config.yaml
num_attention_heads: 3
norm: "rmsnorm"
norm_eps: 1e-05
rope_fraction: 1.0
parallel_block: false
optimizer: "soap_variant"
decay_fraction: 0.875
batch_tokens: [65536, 131072, 262144]
doc_mask: false
max_steps: 4701
Each number is 50 + 12 x the weight over its row's rms, rounded and kept within 0 to 99. Layers, rows and columns count from 0. The size before them is the row's rms in percent of the matrix's.

# layer 2 MLP down (transposed), 512x384, rms 0.148, rows 345-363, columns 256-383
099:44 62 68 32 50 44 52 39 31 83 49 42 57 60 47 32 43 60 50 54 61 33 52 53 48 54 37 56 66 57 45 46 78 55 68 45 62 38 68 57 59 74 37 26 45 38 59 76 56 63 72 64 52 52 34 42 46 42 60 51 47 60 73 57 62 46 56 41 75 51 56 23 69 66 43 43 33 41 22 51 69 52 26 59 57 54 21 56 44 66 60 49 46 44 35 42 26 58 64 37 54 40 36 61 52 64 58 30 52 57 36 49 65 51 60 45 59 59 35 48 61 54 37 83 33 56 48 40
106:44 53 50 46 66 54 57 44 59 31 44 60 50 45 32 40 75 56 57 47 33 27 77 37 45 47 56 36 49 66 56 37 58 52 65 44 69 43 49 35 40 50 67 41 55 47 54 70 60 59 57 48 47 44 52 68 50 24 61 70 47 55 47 40 61 41 55 35 57 49 50 35 44 27 50 44 52 66 48 55 40 34 28 53 54 40 33 58 47 49 60 33 38 62 65 48 50 40 43 64 63 57 51 40 44 32 47 57 45 62 58 62 62 36 49 47 24 68 43 53 37 49 66 44 45 53 31 54
093:41 55 65 55 43 70 91 62 57 71 50 43 55 61 61 45 54 54 50 47 42 58 39 54 40 55 55 67 09 32 66 47 31 34 36 40 45 69 48 77 44 43 54 69 56 44 61 52 32 42 48 57 61 26 49 63 41 71 43 49 30 61 49 62 41 33 55 42 62 36 45 42 34 53 41 41 50 47 57 52 58 35 45 61 43 56 55 33 45 54 24 38 33 19 46 63 65 35 54 42 36 45 57 46 66 62 41 66 62 61 47 52 54 58 22 66 49 40 57 59 59 56 42 44 58 40 68 58
104:48 55 43 53 59 34 38 55 48 69 49 52 48 31 45 53 70 66 39 52 52 55 44 41 49 40 42 48 74 55 40 47 75 30 55 63 37 41 44 75 37 32 50 41 51 44 39 52 59 46 64 48 53 42 63 41 51 36 52 66 50 38 41 51 65 54 69 43 57 53 67 52 63 52 58 52 51 47 62 35 37 58 35 62 63 39 58 38 63 56 37 46 49 50 49 42 36 40 51 58 49 59 34 56 48 48 59 71 61 33 43 49 53 66 48 19 40 28 65 43 48 43 57 36 74 70 49 54
103:58 46 28 65 55 50 52 36 43 56 42 54 35 30 53 53 47 52 64 46 42 60 64 48 43 29 31 15 55 62 56 35 69 48 17 52 58 52 46 43 40 61 49 66 69 43 63 50 59 35 48 53 27 55 51 60 43 60 73 44 49 67 56 56 50 33 57 56 61 57 27 68 53 58 56 59 25 20 63 52 49 55 53 69 50 43 57 51 35 53 44 51 58 50 41 33 50 50 42 49 62 53 44 27 53 56 68 57 41 57 35 50 53 28 49 53 64 41 48 51 76 61 37 49 43 57 47 62
096:58 60 41 28 25 62 61 59 59 36 35 43 39 60 48 61 53 77 49 59 61 32 33 62 29 61 44 52 51 56 56 44 49 50 65 44 59 42 57 38 87 40 37 48 52 71 58 38 63 64 60 41 42 62 46 52 52 70 59 30 41 26 58 67 54 59 38 60 31 50 46 61 43 47 67 60 53 56 53 54 62 59 45 59 54 51 56 47 57 31 63 44 42 58 37 48 37 51 62 48 54 30 55 65 55 63 60 71 65 43 39 58 68 55 35 51 69 24 56 42 45 65 47 60 74 52 56 36
098:43 49 37 53 33 51 49 46 63 66 56 66 58 44 55 47 64 46 67 44 43 51 62 37 48 46 62 62 33 61 49 54 53 65 36 27 53 37 31 50 65 48 41 35 41 44 63 41 33 50 64 44 46 56 57 50 36 59 52 70 21 30 53 59 41 46 48 86 64 59 50 53 60 44 46 34 51 73 55 61 62 55 39 57 56 60 35 53 61 42 15 39 21 36 30 59 69 34 42 68 24 71 55 64 53 54 35 57 73 62 64 47 42 41 65 55 51 41 52 66 38 60 50 44 64 46 55 64
097:52 36 51 44 47 42 50 46 53 36 62 68 13 49 56 50 34 64 53 44 72 48 50 27 42 52 66 73 56 35 27 43 68 56 91 64 59 49 49 63 38 58 54 42 26 40 50 61 65 50 62 44 50 43 67 67 40 39 50 55 36 64 35 54 38 39 68 58 82 57 57 36 59 56 63 59 55 46 59 59 47 69 56 40 62 44 40 57 57 53 53 44 47 55 36 46 64 67 59 62 36 52 61 38 53 50 56 51 32 46 75 70 62 52 57 19 43 73 61 75 61 32 26 41 54 66 57 45
094:54 51 38 38 45 63 55 58 33 71 33 66 67 36 55 63 35 75 60 63 36 39 43 69 40 40 62 69 46 64 54 34 43 67 53 47 48 38 70 50 69 46 54 38 64 49 66 56 55 62 78 35 62 67 42 61 28 51 41 65 49 59 48 45 32 57 46 43 47 55 45 41 39 61 52 35 58 62 33 42 47 37 36 58 32 48 16 42 61 31 53 51 47 48 43 48 45 56 61 55 51 31 78 51 44 41 47 52 38 84 47 59 45 48 47 48 44 46 50 31 79 50 41 78 49 34 42 24
100:44 44 59 66 51 48 52 57 47 37 51 37 84 54 51 44 44 57 53 49 42 43 48 35 51 37 45 51 28 54 48 46 33 62 32 50 36 62 62 32 75 47 61 42 28 47 54 64 79 56 56 67 52 32 38 63 46 46 50 48 63 28 59 47 64 39 51 45 39 50 51 53 45 62 51 66 64 42 63 68 40 46 53 46 57 71 58 49 54 58 28 57 52 67 62 46 44 70 53 43 39 66 32 47 48 42 59 62 55 50 56 48 58 53 52 83 51 32 45 62 38 50 44 49 62 47 71 26
099:58 50 49 58 44 38 44 56 35 49 46 68 56 42 60 56 45 43 50 36 54 36 59 55 77 46 60 48 40 57 56 55 45 65 54 38 65 59 66 37 64 57 32 41 39 48 55 54 60 60 53 48 43 52 62 64 54 73 50 73 19 74 56 59 54 59 67 37 66 43 60 63 74 56 52 46 35 42 11 52 31 65 61 70 41 67 35 77 53 57 45 40 75 78 48 34 41 50 62 68 64 65 49 52 53 46 49 39 21 46 53 42 42 53 56 45 38 48 31 36 28 46 51 54 68 25 52 43
110:51 88 34 39 51 63 55 60 45 52 49 56 48 59 30 42 51 56 53 77 20 50 49 50 53 39 76 41 43 40 50 66 56 57 63 46 61 53 63 64 49 30 32 58 43 33 43 49 45 57 32 49 35 64 59 41 40 48 43 50 67 52 37 51 51 39 64 59 42 53 64 68 19 49 51 55 42 59 62 46 35 45 62 54 55 55 49 64 57 32 51 65 44 66 37 39 40 43 46 51 41 44 50 55 42 64 43 56 54 55 35 47 63 52 43 61 79 51 62 39 44 57 86 65 60 57 44 45
107:47 37 46 40 54 52 34 45 54 46 44 56 58 36 85 38 58 45 58 65 40 48 31 72 60 35 50 40 54 54 56 50 51 58 53 44 58 53 37 58 50 48 60 52 61 72 38 42 57 68 61 54 46 66 69 36 55 30 53 50 60 46 36 58 42 52 49 52 46 52 36 61 26 38 65 50 53 61 62 42 50 74 49 53 46 69 65 50 65 36 43 47 61 41 31 53 53 61 42 47 49 57 40 42 26 25 43 37 20 31 55 56 49 41 54 57 62 75 59 67 71 41 41 65 65 54 78 71
094:51 59 52 59 68 42 58 49 58 50 65 59 64 57 56 45 52 72 58 51 50 42 46 69 45 59 41 67 40 74 41 42 60 59 53 40 52 66 35 53 41 41 57 29 41 44 50 63 61 54 40 42 52 49 50 60 52 31 49 69 37 52 53 47 51 42 32 71 41 47 50 71 61 45 36 55 60 45 29 69 57 66 62 59 35 42 45 47 56 51 37 39 58 54 92 54 72 41 56 58 45 56 63 69 38 49 60 47 40 51 51 59 64 63 56 45 39 41 44 48 41 36 40 57 28 39 58 54
091:44 44 59 54 71 58 51 56 51 79 60 37 42 45 54 54 44 34 50 43 37 45 56 59 47 41 57 47 28 50 42 58 49 49 48 63 48 50 60 72 30 46 34 63 48 35 43 40 54 39 46 66 43 61 58 64 49 62 60 62 27 64 58 25 53 58 54 35 37 55 46 38 65 43 40 24 55 62 00 42 49 48 42 60 43 46 57 51 64 56 47 43 48 26 54 45 29 48 53 57 53 35 51 58 73 52 57 49 66 78 63 54 30 54 64 63 68 48 66 50 62 57 25 38 53 40 64 61
095:46 52 38 55 49 58 42 43 47 66 56 52 54 28 34 33 46 60 35 62 54 47 53 53 55 46 53 43 57 47 60 60 70 54 43 37 57 49 45 63 37 57 41 23 71 57 51 57 52 67 29 60 46 51 46 44 32 37 59 31 50 49 43 49 52 56 41 44 70 29 45 55 52 58 30 57 70 41 31 56 51 54 48 70 53 32 66 69 64 22 45 46 52 71 62 66 50 63 29 35 48 29 62 61 38 71 47 65 58 47 52 35 42 40 45 23 71 45 65 52 57 61 42 58 48 57 42 56
097:75 53 56 38 53 36 52 69 43 59 66 41 68 56 55 56 45 57 28 40 41 63 53 55 48 59 72 36 57 38 55 40 23 64 76 48 62 47 56 64 56 42 50 48 54 57 38 65 56 60 48 64 66 47 41 46 65 54 61 40 54 47 58 49 80 62 65 28 45 51 63 51 29 55 62 57 49 45 49 61 60 50 69 56 50 56 47 33 52 21 41 48 38 40 54 61 50 46 56 34 48 48 63 26 55 47 53 54 49 51 24 29 54 17 58 59 46 29 34 52 53 59 62 62 43 63 55 35
106:54 38 52 35 56 41 59 45 52 53 42 49 54 14 53 40 69 60 45 48 32 49 46 66 50 54 44 46 44 62 60 40 60 49 39 39 40 33 37 48 52 60 37 67 49 32 38 69 43 41 59 32 38 26 53 66 51 45 73 03 28 59 51 53 56 41 44 38 38 59 51 62 45 76 39 51 34 52 41 49 55 43 67 62 36 48 47 43 39 42 54 40 32 61 45 47 49 34 42 29 44 55 43 63 44 66 47 30 53 46 47 40 29 62 39 58 45 58 59 68 41 53 33 49 58 71 43 60
099:61 63 57 59 64 31 46 67 42 61 46 66 63 59 44 52 62 43 58 66 44 45 48 62 53 52 58 51 30 59 51 45 51 38 46 37 56 51 47 35 52 48 50 44 29 72 58 55 51 48 49 48 68 46 61 61 36 57 41 34 62 60 53 26 41 57 63 51 87 41 41 54 53 49 74 37 57 36 62 59 47 60 64 49 38 50 38 45 44 36 40 47 56 45 42 45 53 46 38 33 46 41 54 58 63 42 54 58 48 67 60 39 45 53 51 48 43 61 44 51 30 32 56 74 47 47 61 34
# layer 2 MLP gate, 512x384, rms 0.153, rows 346-363, columns 256-383
090:84 52 35 66 57 52 56 48 64 71 74 53 51 63 54 74 48 51 49 52 67 61 69 56 55 41 53 55 29 49 56 54 38 42 52 62 29 26 46 34 50 51 66 59 34 44 43 56 75 54 57 66 54 70 47 53 48 73 64 56 59 41 64 63 43 68 24 40 51 49 57 85 37 28 60 80 40 33 14 60 57 35 41 81 68 70 52 71 55 44 42 48 52 58 51 35 32 62 42 41 44 56 46 51 49 59 48 59 54 61 34 58 70 42 43 35 40 70 58 41 63 61 46 53 39 39 78 28
092:68 47 70 53 44 40 36 52 71 62 30 60 55 46 72 52 46 42 72 42 46 41 73 56 37 54 48 63 60 29 38 63 66 46 39 49 41 52 52 27 60 36 46 56 42 52 43 68 46 41 46 72 52 54 48 65 38 48 57 47 69 51 56 69 35 49 44 51 37 64 43 47 43 46 73 64 55 32 65 35 69 73 51 52 45 47 29 43 60 65 68 65 61 17 50 41 52 55 38 38 71 43 42 42 39 45 41 52 73 27 41 51 51 57 44 53 77 42 49 46 45 36 50 51 42 62 71 42
102:58 53 42 41 38 49 50 55 65 37 30 47 82 54 34 64 57 59 60 48 32 74 56 49 50 53 65 53 39 42 50 35 48 64 55 71 31 38 78 47 44 27 51 71 65 48 51 43 57 40 57 67 49 69 47 34 56 58 56 63 59 45 49 33 58 52 43 42 68 40 36 44 42 48 52 63 55 73 48 40 46 47 60 72 63 48 40 37 55 62 61 39 44 44 62 45 79 51 48 43 59 52 49 58 64 54 58 58 48 71 52 43 54 47 51 78 45 42 58 83 42 42 46 58 31 66 59 51
099:46 63 59 43 47 51 59 55 59 46 29 37 47 38 57 41 65 32 52 37 39 36 40 48 58 34 37 39 38 45 45 50 69 49 48 61 30 54 61 20 47 43 50 28 53 57 33 71 66 54 17 58 53 58 52 55 56 59 45 48 22 57 45 57 35 64 58 42 49 49 61 77 34 53 22 69 63 36 67 54 41 57 49 55 54 47 53 45 50 52 54 70 50 56 47 48 43 36 55 50 66 31 45 64 36 63 31 55 53 50 60 56 71 49 59 58 48 24 49 40 36 64 56 30 38 53 49 63
093:51 35 52 72 34 56 62 68 62 62 56 39 40 38 34 58 47 56 53 63 40 56 51 50 43 40 47 45 39 66 37 50 49 51 44 40 49 53 63 57 33 24 32 53 33 36 38 54 28 40 53 39 68 69 47 77 51 62 55 44 42 51 49 38 49 53 47 60 50 50 43 51 50 43 49 65 22 58 43 69 63 20 50 47 38 61 57 60 63 34 54 21 45 68 61 41 53 34 45 51 29 40 26 50 65 50 52 47 48 58 64 41 50 63 54 61 38 58 47 35 57 72 26 50 23 46 65 61
106:66 53 64 60 36 38 64 55 32 43 56 63 34 58 63 41 30 53 37 54 46 38 60 49 54 40 36 46 45 45 64 37 62 38 44 36 48 64 55 41 62 57 64 62 31 21 59 48 60 33 62 40 47 22 60 55 51 59 54 59 57 56 46 42 45 38 58 39 67 36 39 52 63 67 47 44 79 52 40 51 44 60 53 44 48 38 66 52 39 40 49 46 42 32 36 45 55 29 45 39 54 36 47 60 50 48 49 48 69 41 65 50 48 49 35 51 41 56 56 46 42 42 41 53 59 32 42 55
088:56 56 58 53 44 22 34 76 47 46 34 52 57 41 54 55 37 54 60 55 59 51 64 50 65 41 39 61 68 59 51 56 56 49 30 62 39 52 56 53 38 65 35 52 44 68 14 61 45 33 80 37 30 46 47 54 54 56 52 46 42 36 49 40 54 81 61 53 44 42 37 35 34 50 23 67 57 43 47 51 60 45 42 36 51 43 39 47 45 19 42 37 41 59 53 47 52 45 34 54 67 56 64 55 67 70 38 45 49 50 49 54 64 61 46 53 57 42 49 66 44 54 50 49 44 61 39 53
095:44 54 64 36 56 51 69 53 67 61 36 69 33 46 55 39 52 54 44 44 34 52 37 40 50 55 88 63 50 52 74 41 33 44 38 29 57 41 46 54 55 46 43 33 28 69 62 58 58 54 34 47 78 42 47 65 46 57 31 57 47 62 36 50 62 57 50 61 72 60 52 56 50 47 40 51 56 33 58 81 48 54 58 49 60 41 76 55 67 53 34 63 46 46 69 51 48 62 59 38 52 54 37 83 53 35 60 42 61 43 72 60 52 61 46 45 52 65 38 39 57 45 44 38 49 43 53 43
100:50 47 51 74 53 50 60 48 63 52 51 52 59 48 40 45 85 63 56 58 67 55 48 69 58 63 52 50 61 51 53 23 43 52 62 54 39 48 52 41 56 46 49 36 54 47 57 53 38 48 58 41 38 62 37 29 46 23 62 22 56 49 62 33 53 51 55 44 46 37 67 54 34 31 42 36 50 66 58 69 36 49 44 49 57 46 52 35 31 47 53 54 51 58 41 50 49 65 61 66 44 41 48 12 40 54 58 29 68 64 44 67 53 68 54 59 49 53 63 48 36 72 56 47 56 50 34 33
107:85 51 44 48 52 61 46 38 64 39 62 51 43 58 43 60 53 59 58 63 49 48 42 46 76 56 42 50 32 42 51 57 41 76 54 56 67 39 54 49 77 49 60 25 62 59 46 39 44 47 40 42 40 66 55 37 55 45 23 51 52 60 53 46 59 42 43 62 84 50 47 72 25 69 41 38 57 68 35 25 24 44 56 50 44 52 59 43 55 57 59 53 52 59 35 52 27 34 48 61 62 60 45 49 61 46 68 38 38 71 58 52 40 27 62 57 51 54 53 69 38 49 62 59 52 48 55 76
104:58 67 40 46 37 54 61 32 43 42 54 52 58 52 44 43 46 42 59 55 67 58 47 56 35 57 53 47 79 55 49 59 24 39 68 71 44 61 69 45 63 51 57 49 34 40 33 49 62 49 47 59 56 60 28 50 32 43 67 43 46 52 65 41 47 35 25 57 46 63 68 56 69 57 61 42 46 60 53 57 48 58 31 29 27 35 74 73 45 53 55 36 33 65 60 52 54 45 43 43 34 49 62 58 57 49 53 54 47 45 37 48 40 59 50 41 49 40 62 55 60 57 60 58 32 66 30 78
128:51 23 43 51 56 65 75 29 57 30 77 59 53 32 48 51 55 41 56 68 50 43 54 60 57 68 53 48 60 52 22 50 45 61 31 48 42 43 49 55 27 54 55 24 37 64 46 30 46 46 56 74 41 47 43 62 47 49 45 70 62 40 59 74 52 57 56 64 65 46 61 49 37 52 66 37 47 42 46 35 52 46 59 55 48 48 62 57 37 44 35 60 59 46 51 53 66 51 55 33 80 22 36 68 19 58 55 32 31 41 63 68 37 67 46 49 22 30 33 55 63 47 67 60 41 45 85 32
116:48 21 49 36 62 52 27 66 47 37 69 49 42 37 18 49 69 34 54 33 72 21 41 65 39 62 43 42 36 58 53 61 46 29 43 51 50 53 49 56 54 57 66 40 68 41 51 37 41 61 44 53 56 16 43 47 54 33 83 55 54 70 45 55 39 15 50 53 72 32 57 64 53 34 39 66 48 54 57 45 45 42 55 55 63 59 59 59 36 44 53 53 56 43 51 38 62 40 28 61 45 31 66 44 66 57 59 33 40 61 68 45 46 55 53 46 46 38 63 64 53 41 40 62 58 65 60 62
102:50 31 46 62 58 71 50 62 53 51 50 65 56 66 62 50 35 56 46 28 67 36 74 34 35 30 46 30 55 63 53 54 47 55 37 44 61 45 59 53 54 41 41 39 58 57 58 36 41 41 57 49 52 50 42 42 64 45 46 33 67 57 74 42 43 58 51 41 57 56 43 68 36 68 54 45 66 37 76 43 85 50 46 60 36 32 43 54 46 68 60 55 54 38 42 38 77 42 56 59 26 57 59 55 37 30 22 48 28 43 54 65 51 32 70 65 44 50 30 18 32 66 51 46 51 45 43 41
091:56 60 55 36 47 51 58 54 66 43 60 58 46 46 36 50 42 38 71 44 49 29 46 48 76 48 42 56 34 40 38 42 40 45 57 46 60 49 28 58 42 57 60 61 49 51 70 61 58 61 29 41 60 39 56 51 67 36 53 49 57 43 64 41 65 40 46 69 63 48 45 43 46 73 43 42 62 30 47 52 46 28 41 54 46 43 54 60 66 36 31 65 67 51 62 49 63 43 52 58 70 55 58 54 40 53 63 59 81 38 43 27 71 70 61 37 51 59 39 65 55 49 47 48 56 44 56 45
090:55 65 48 38 42 24 19 43 43 41 62 69 76 35 47 35 31 57 45 26 75 54 59 58 60 68 59 56 44 61 50 38 46 33 52 41 59 53 31 49 62 50 52 51 46 37 27 63 38 71 55 42 62 56 46 52 56 43 65 28 67 46 55 46 38 52 53 46 60 48 34 66 52 40 48 57 74 65 46 47 37 60 37 41 38 44 76 62 42 52 62 61 52 26 42 61 50 48 52 48 46 39 58 46 49 52 69 55 57 47 54 31 36 69 53 52 53 51 42 58 42 41 59 48 43 48 44 65
101:63 80 43 38 53 51 70 46 57 40 51 78 59 36 64 55 69 48 44 80 42 65 40 39 54 35 54 35 63 53 28 51 65 31 48 63 58 17 59 42 52 40 64 54 41 53 50 55 69 45 48 49 52 50 57 51 44 40 53 34 51 35 46 51 43 38 64 32 63 68 59 46 40 70 50 44 34 27 56 71 40 54 43 40 54 66 51 74 41 48 42 29 48 70 56 37 49 54 63 42 45 60 65 39 56 51 45 32 58 60 39 56 41 57 51 74 64 78 49 54 67 53 68 49 42 67 49 42
096:34 38 52 42 53 57 46 46 53 43 52 50 58 53 48 26 40 49 50 76 52 33 34 47 52 73 48 41 57 55 40 46 61 41 53 41 45 66 31 56 71 40 48 64 47 42 65 57 52 67 62 63 56 53 56 61 53 66 55 60 45 60 41 62 54 49 43 47 46 28 56 36 46 47 45 65 70 25 59 59 57 60 52 52 26 57 45 48 36 64 37 56 52 51 57 59 66 52 46 52 41 66 52 50 48 56 50 61 61 36 42 59 52 58 41 45 32 52 37 44 29 26 34 41 36 46 34 57
# layer 2 MLP up, 512x384, rms 0.16, rows 346-363, columns 256-383
112:54 83 75 77 60 47 77 55 43 51 44 23 55 61 36 66 48 55 30 22 36 49 21 71 41 54 45 50 43 48 36 27 51 65 22 64 37 46 52 66 46 51 50 39 36 54 34 47 50 39 53 46 48 71 47 38 41 84 63 61 47 47 29 52 74 49 40 50 47 53 66 46 59 46 45 51 36 48 60 41 62 46 26 65 56 55 71 62 46 56 43 42 54 37 37 38 48 57 33 55 41 57 62 60 54 46 43 56 56 43 53 48 48 55 72 52 20 48 52 41 57 53 57 44 47 56 45 60
092:39 49 56 57 49 60 55 47 45 49 59 38 60 57 60 59 39 50 50 51 54 53 47 62 73 46 43 50 58 35 37 30 33 44 45 54 47 39 39 67 43 46 63 56 45 48 41 49 51 64 46 38 49 39 42 50 54 74 55 68 47 42 47 26 47 45 32 34 46 29 45 62 57 56 62 43 57 44 51 46 46 51 41 51 56 48 53 36 48 48 51 40 31 65 52 43 50 46 42 78 50 52 63 25 61 56 41 52 37 53 50 56 71 44 61 48 40 35 57 55 61 60 77 46 46 42 40 57
113:39 58 40 51 65 61 60 45 64 60 46 61 52 51 47 50 53 32 63 62 43 28 73 28 55 58 55 49 61 50 36 30 44 53 37 41 38 62 47 42 49 58 49 35 47 57 63 48 40 61 47 50 56 61 56 60 70 35 52 52 40 50 63 36 61 62 66 53 39 76 50 53 54 69 56 30 35 46 37 62 45 55 66 46 44 66 77 43 41 38 35 72 49 36 44 58 50 43 55 29 50 42 43 46 49 30 50 41 34 50 60 66 49 43 66 56 57 49 38 59 58 50 62 29 29 43 35 36
104:62 63 56 40 30 34 54 57 54 29 38 36 43 40 60 56 60 46 71 40 44 28 33 52 53 45 60 52 29 59 39 47 64 51 63 33 33 73 53 29 36 64 56 46 59 68 34 68 62 66 40 50 46 47 45 36 40 33 57 61 50 57 49 58 32 44 68 54 75 47 62 61 54 43 49 74 58 36 43 57 43 41 49 73 44 40 48 48 53 60 41 49 26 52 62 41 41 25 43 29 49 31 45 41 45 49 33 39 66 54 55 47 50 30 59 39 37 32 59 45 34 52 67 40 30 56 32 34
092:44 39 26 63 73 44 46 59 35 55 19 52 55 37 32 48 62 52 51 43 58 51 43 50 41 61 52 49 50 38 53 58 49 48 64 50 67 38 37 24 73 50 52 62 57 47 36 43 59 51 56 50 54 52 36 34 59 26 59 46 47 64 62 39 53 69 38 37 67 27 44 49 50 49 31 44 55 33 24 35 56 68 54 23 40 54 53 48 66 57 59 54 35 49 66 56 37 36 34 50 55 59 65 40 51 44 51 53 65 42 48 63 57 44 40 32 46 59 66 53 55 47 44 57 65 52 52 58
107:51 56 42 56 48 52 39 63 54 31 54 55 61 38 73 57 81 43 62 42 54 36 66 66 64 69 71 43 36 61 43 63 61 48 49 51 55 52 68 47 40 44 59 37 34 41 50 77 41 45 57 65 61 33 45 34 43 57 43 33 32 62 60 62 51 50 59 20 52 34 65 64 49 56 59 48 74 74 58 78 57 60 62 55 64 37 70 50 39 33 56 65 50 46 54 49 45 28 21 65 53 52 54 55 43 36 48 67 26 66 52 41 54 54 46 48 45 47 70 46 46 53 38 45 51 35 58 59
095:66 53 63 53 57 47 36 65 43 37 52 74 56 51 36 46 40 53 78 56 50 27 66 44 64 52 23 54 66 72 53 35 40 45 48 61 43 57 61 37 73 45 35 65 37 58 64 57 21 46 61 45 39 34 59 44 61 44 53 38 66 40 64 47 52 71 58 59 64 56 12 43 48 44 44 33 62 49 38 52 54 49 69 41 40 52 70 51 24 28 45 36 61 65 62 42 35 53 60 40 55 60 61 74 66 62 46 46 67 65 63 43 56 48 48 69 49 33 63 58 39 57 63 48 31 40 57 47
100:64 39 38 47 56 39 47 61 59 47 53 42 54 35 54 65 49 67 63 38 42 54 35 60 54 49 57 61 63 50 32 51 60 63 52 60 43 75 72 26 59 55 53 37 37 52 77 62 39 53 58 39 43 38 44 48 62 45 58 47 62 30 47 45 46 62 58 64 53 41 60 51 43 32 56 61 39 42 64 63 40 27 57 37 58 34 54 50 60 66 33 50 35 42 61 47 42 69 40 35 62 47 24 78 58 52 23 52 47 38 37 68 33 44 71 81 47 47 31 55 27 34 60 59 59 33 63 43
092:55 31 38 68 41 64 24 34 55 44 62 44 53 55 75 62 46 40 39 41 56 64 44 72 58 70 49 65 46 47 75 57 58 52 48 51 45 57 64 56 48 52 38 42 57 52 63 59 52 52 59 47 27 51 41 24 43 33 51 14 79 57 50 45 48 52 55 42 36 46 56 58 63 35 49 47 30 59 40 40 27 68 63 42 54 62 41 22 36 62 54 49 60 47 27 41 38 46 63 53 53 51 55 53 45 42 50 54 60 57 55 42 80 57 34 55 43 53 56 49 67 66 51 57 53 41 45 44
104:68 55 52 48 44 43 63 35 47 32 44 49 50 45 57 76 53 70 22 59 51 47 27 32 43 50 35 58 63 61 48 56 48 57 60 59 45 51 48 41 62 53 57 32 49 41 38 55 41 58 48 60 42 53 35 41 44 35 29 41 31 34 54 76 52 33 58 46 58 35 59 72 54 83 50 56 43 49 32 51 55 60 48 28 60 48 56 61 37 70 61 46 51 50 56 63 40 54 46 63 43 48 43 41 55 55 42 26 49 67 51 45 54 35 46 70 70 56 68 61 46 45 61 36 45 40 36 64
115:35 73 47 17 39 69 58 46 62 74 36 40 44 63 53 60 55 56 40 36 31 23 63 43 64 39 73 41 64 54 49 45 49 49 43 41 54 46 51 67 43 45 27 59 45 47 60 49 49 56 47 62 53 68 67 56 53 55 38 54 57 42 49 53 63 56 68 77 55 67 58 47 57 37 41 60 67 32 57 55 36 47 62 75 53 63 54 52 63 58 56 56 60 38 50 32 47 33 41 78 28 57 55 54 56 37 45 50 79 64 57 48 73 28 57 46 52 56 37 38 60 46 53 62 69 24 51 30
107:50 39 45 53 57 40 61 42 37 44 79 60 58 30 30 38 50 59 28 54 32 56 46 47 73 46 45 50 65 70 47 59 50 43 27 54 39 52 30 53 48 34 46 60 47 63 42 60 51 69 36 56 32 59 46 44 48 60 44 49 55 46 37 63 29 35 59 44 51 63 58 43 63 53 36 56 55 70 58 49 38 50 49 73 43 58 62 38 43 52 49 49 63 54 37 50 39 45 59 45 53 43 63 38 33 43 56 50 36 42 50 61 52 55 44 52 19 34 52 22 54 41 68 32 54 45 64 41
110:65 61 50 50 58 54 56 47 78 52 46 53 69 41 51 66 47 38 52 45 58 62 30 52 59 34 64 57 47 61 40 62 54 32 50 50 63 66 39 61 36 53 31 73 35 38 67 63 53 44 87 42 51 65 40 49 30 65 54 42 64 75 52 54 45 52 59 60 31 68 44 55 67 49 46 39 36 66 69 35 18 40 38 50 59 44 38 49 38 61 32 40 68 53 50 46 36 32 49 46 45 52 36 35 44 59 47 69 52 53 48 55 56 56 56 42 47 55 50 50 64 36 73 43 40 50 35 33
095:46 55 49 58 39 51 60 37 34 52 36 65 75 40 51 51 74 35 53 50 48 46 44 52 70 50 49 38 35 38 58 55 40 31 60 44 60 35 45 31 54 60 65 38 22 38 39 40 72 63 72 43 44 70 50 61 44 50 53 60 50 44 50 56 48 62 54 67 55 49 55 37 40 59 60 61 68 43 43 49 22 68 42 51 40 82 47 81 65 61 51 48 55 37 49 51 49 53 41 49 30 36 56 51 73 55 70 56 43 57 45 52 43 68 34 49 59 48 37 52 79 56 41 37 61 41 31 64
092:46 63 43 42 57 58 30 43 44 55 61 68 48 28 38 63 52 48 53 53 49 39 48 65 55 62 52 35 36 41 70 34 46 37 72 37 43 35 29 64 63 49 51 28 48 41 56 59 70 51 35 53 72 40 25 55 57 37 44 44 52 74 50 47 44 46 66 29 40 59 52 31 61 43 43 57 55 34 39 51 45 40 49 50 66 30 45 42 53 54 40 69 55 56 54 49 57 45 45 40 64 37 67 61 24 59 30 52 47 51 35 52 57 32 64 33 49 50 35 41 64 63 26 67 60 39 42 62
094:81 54 45 26 49 42 41 78 66 44 38 47 72 37 50 63 41 45 48 30 36 41 51 50 42 53 47 54 49 52 39 35 62 50 79 55 41 32 41 33 40 39 54 37 58 37 43 61 68 60 49 48 62 58 17 43 47 44 45 38 54 69 41 51 51 51 41 54 51 62 59 63 44 53 42 42 50 52 45 63 54 54 49 57 42 44 53 46 44 35 47 59 39 41 40 53 56 57 65 52 67 21 39 50 34 45 39 33 65 69 63 53 51 58 37 77 44 29 52 57 33 59 79 56 66 34 41 55
099:44 25 64 53 46 51 70 49 32 45 56 38 53 51 51 46 37 53 44 40 63 57 49 52 46 57 57 64 66 29 57 49 54 54 47 56 70 59 60 35 49 53 57 32 29 36 65 55 61 49 42 52 67 60 61 64 37 36 66 41 62 49 63 41 49 62 76 48 11 23 30 36 36 47 72 29 27 60 45 47 60 42 59 35 39 20 37 30 54 58 50 50 53 66 59 47 55 52 58 37 55 37 44 44 59 50 40 33 38 37 62 33 59 53 52 59 41 50 40 48 59 51 50 37 52 62 54 48
092:43 46 45 47 43 54 43 39 61 43 47 52 46 62 56 46 44 66 56 48 62 43 61 56 58 67 55 38 37 66 47 54 24 38 65 42 45 63 39 69 50 52 71 60 63 69 34 49 66 65 40 46 40 45 53 38 73 66 62 54 43 48 54 78 57 39 70 71 42 38 56 36 68 51 30 55 69 46 59 56 58 84 59 58 25 35 66 28 49 55 41 56 44 33 64 57 56 31 65 49 43 60 37 78 39 53 61 40 24 51 50 54 60 65 55 48 45 52 38 59 24 39 24 63 53 50 44 48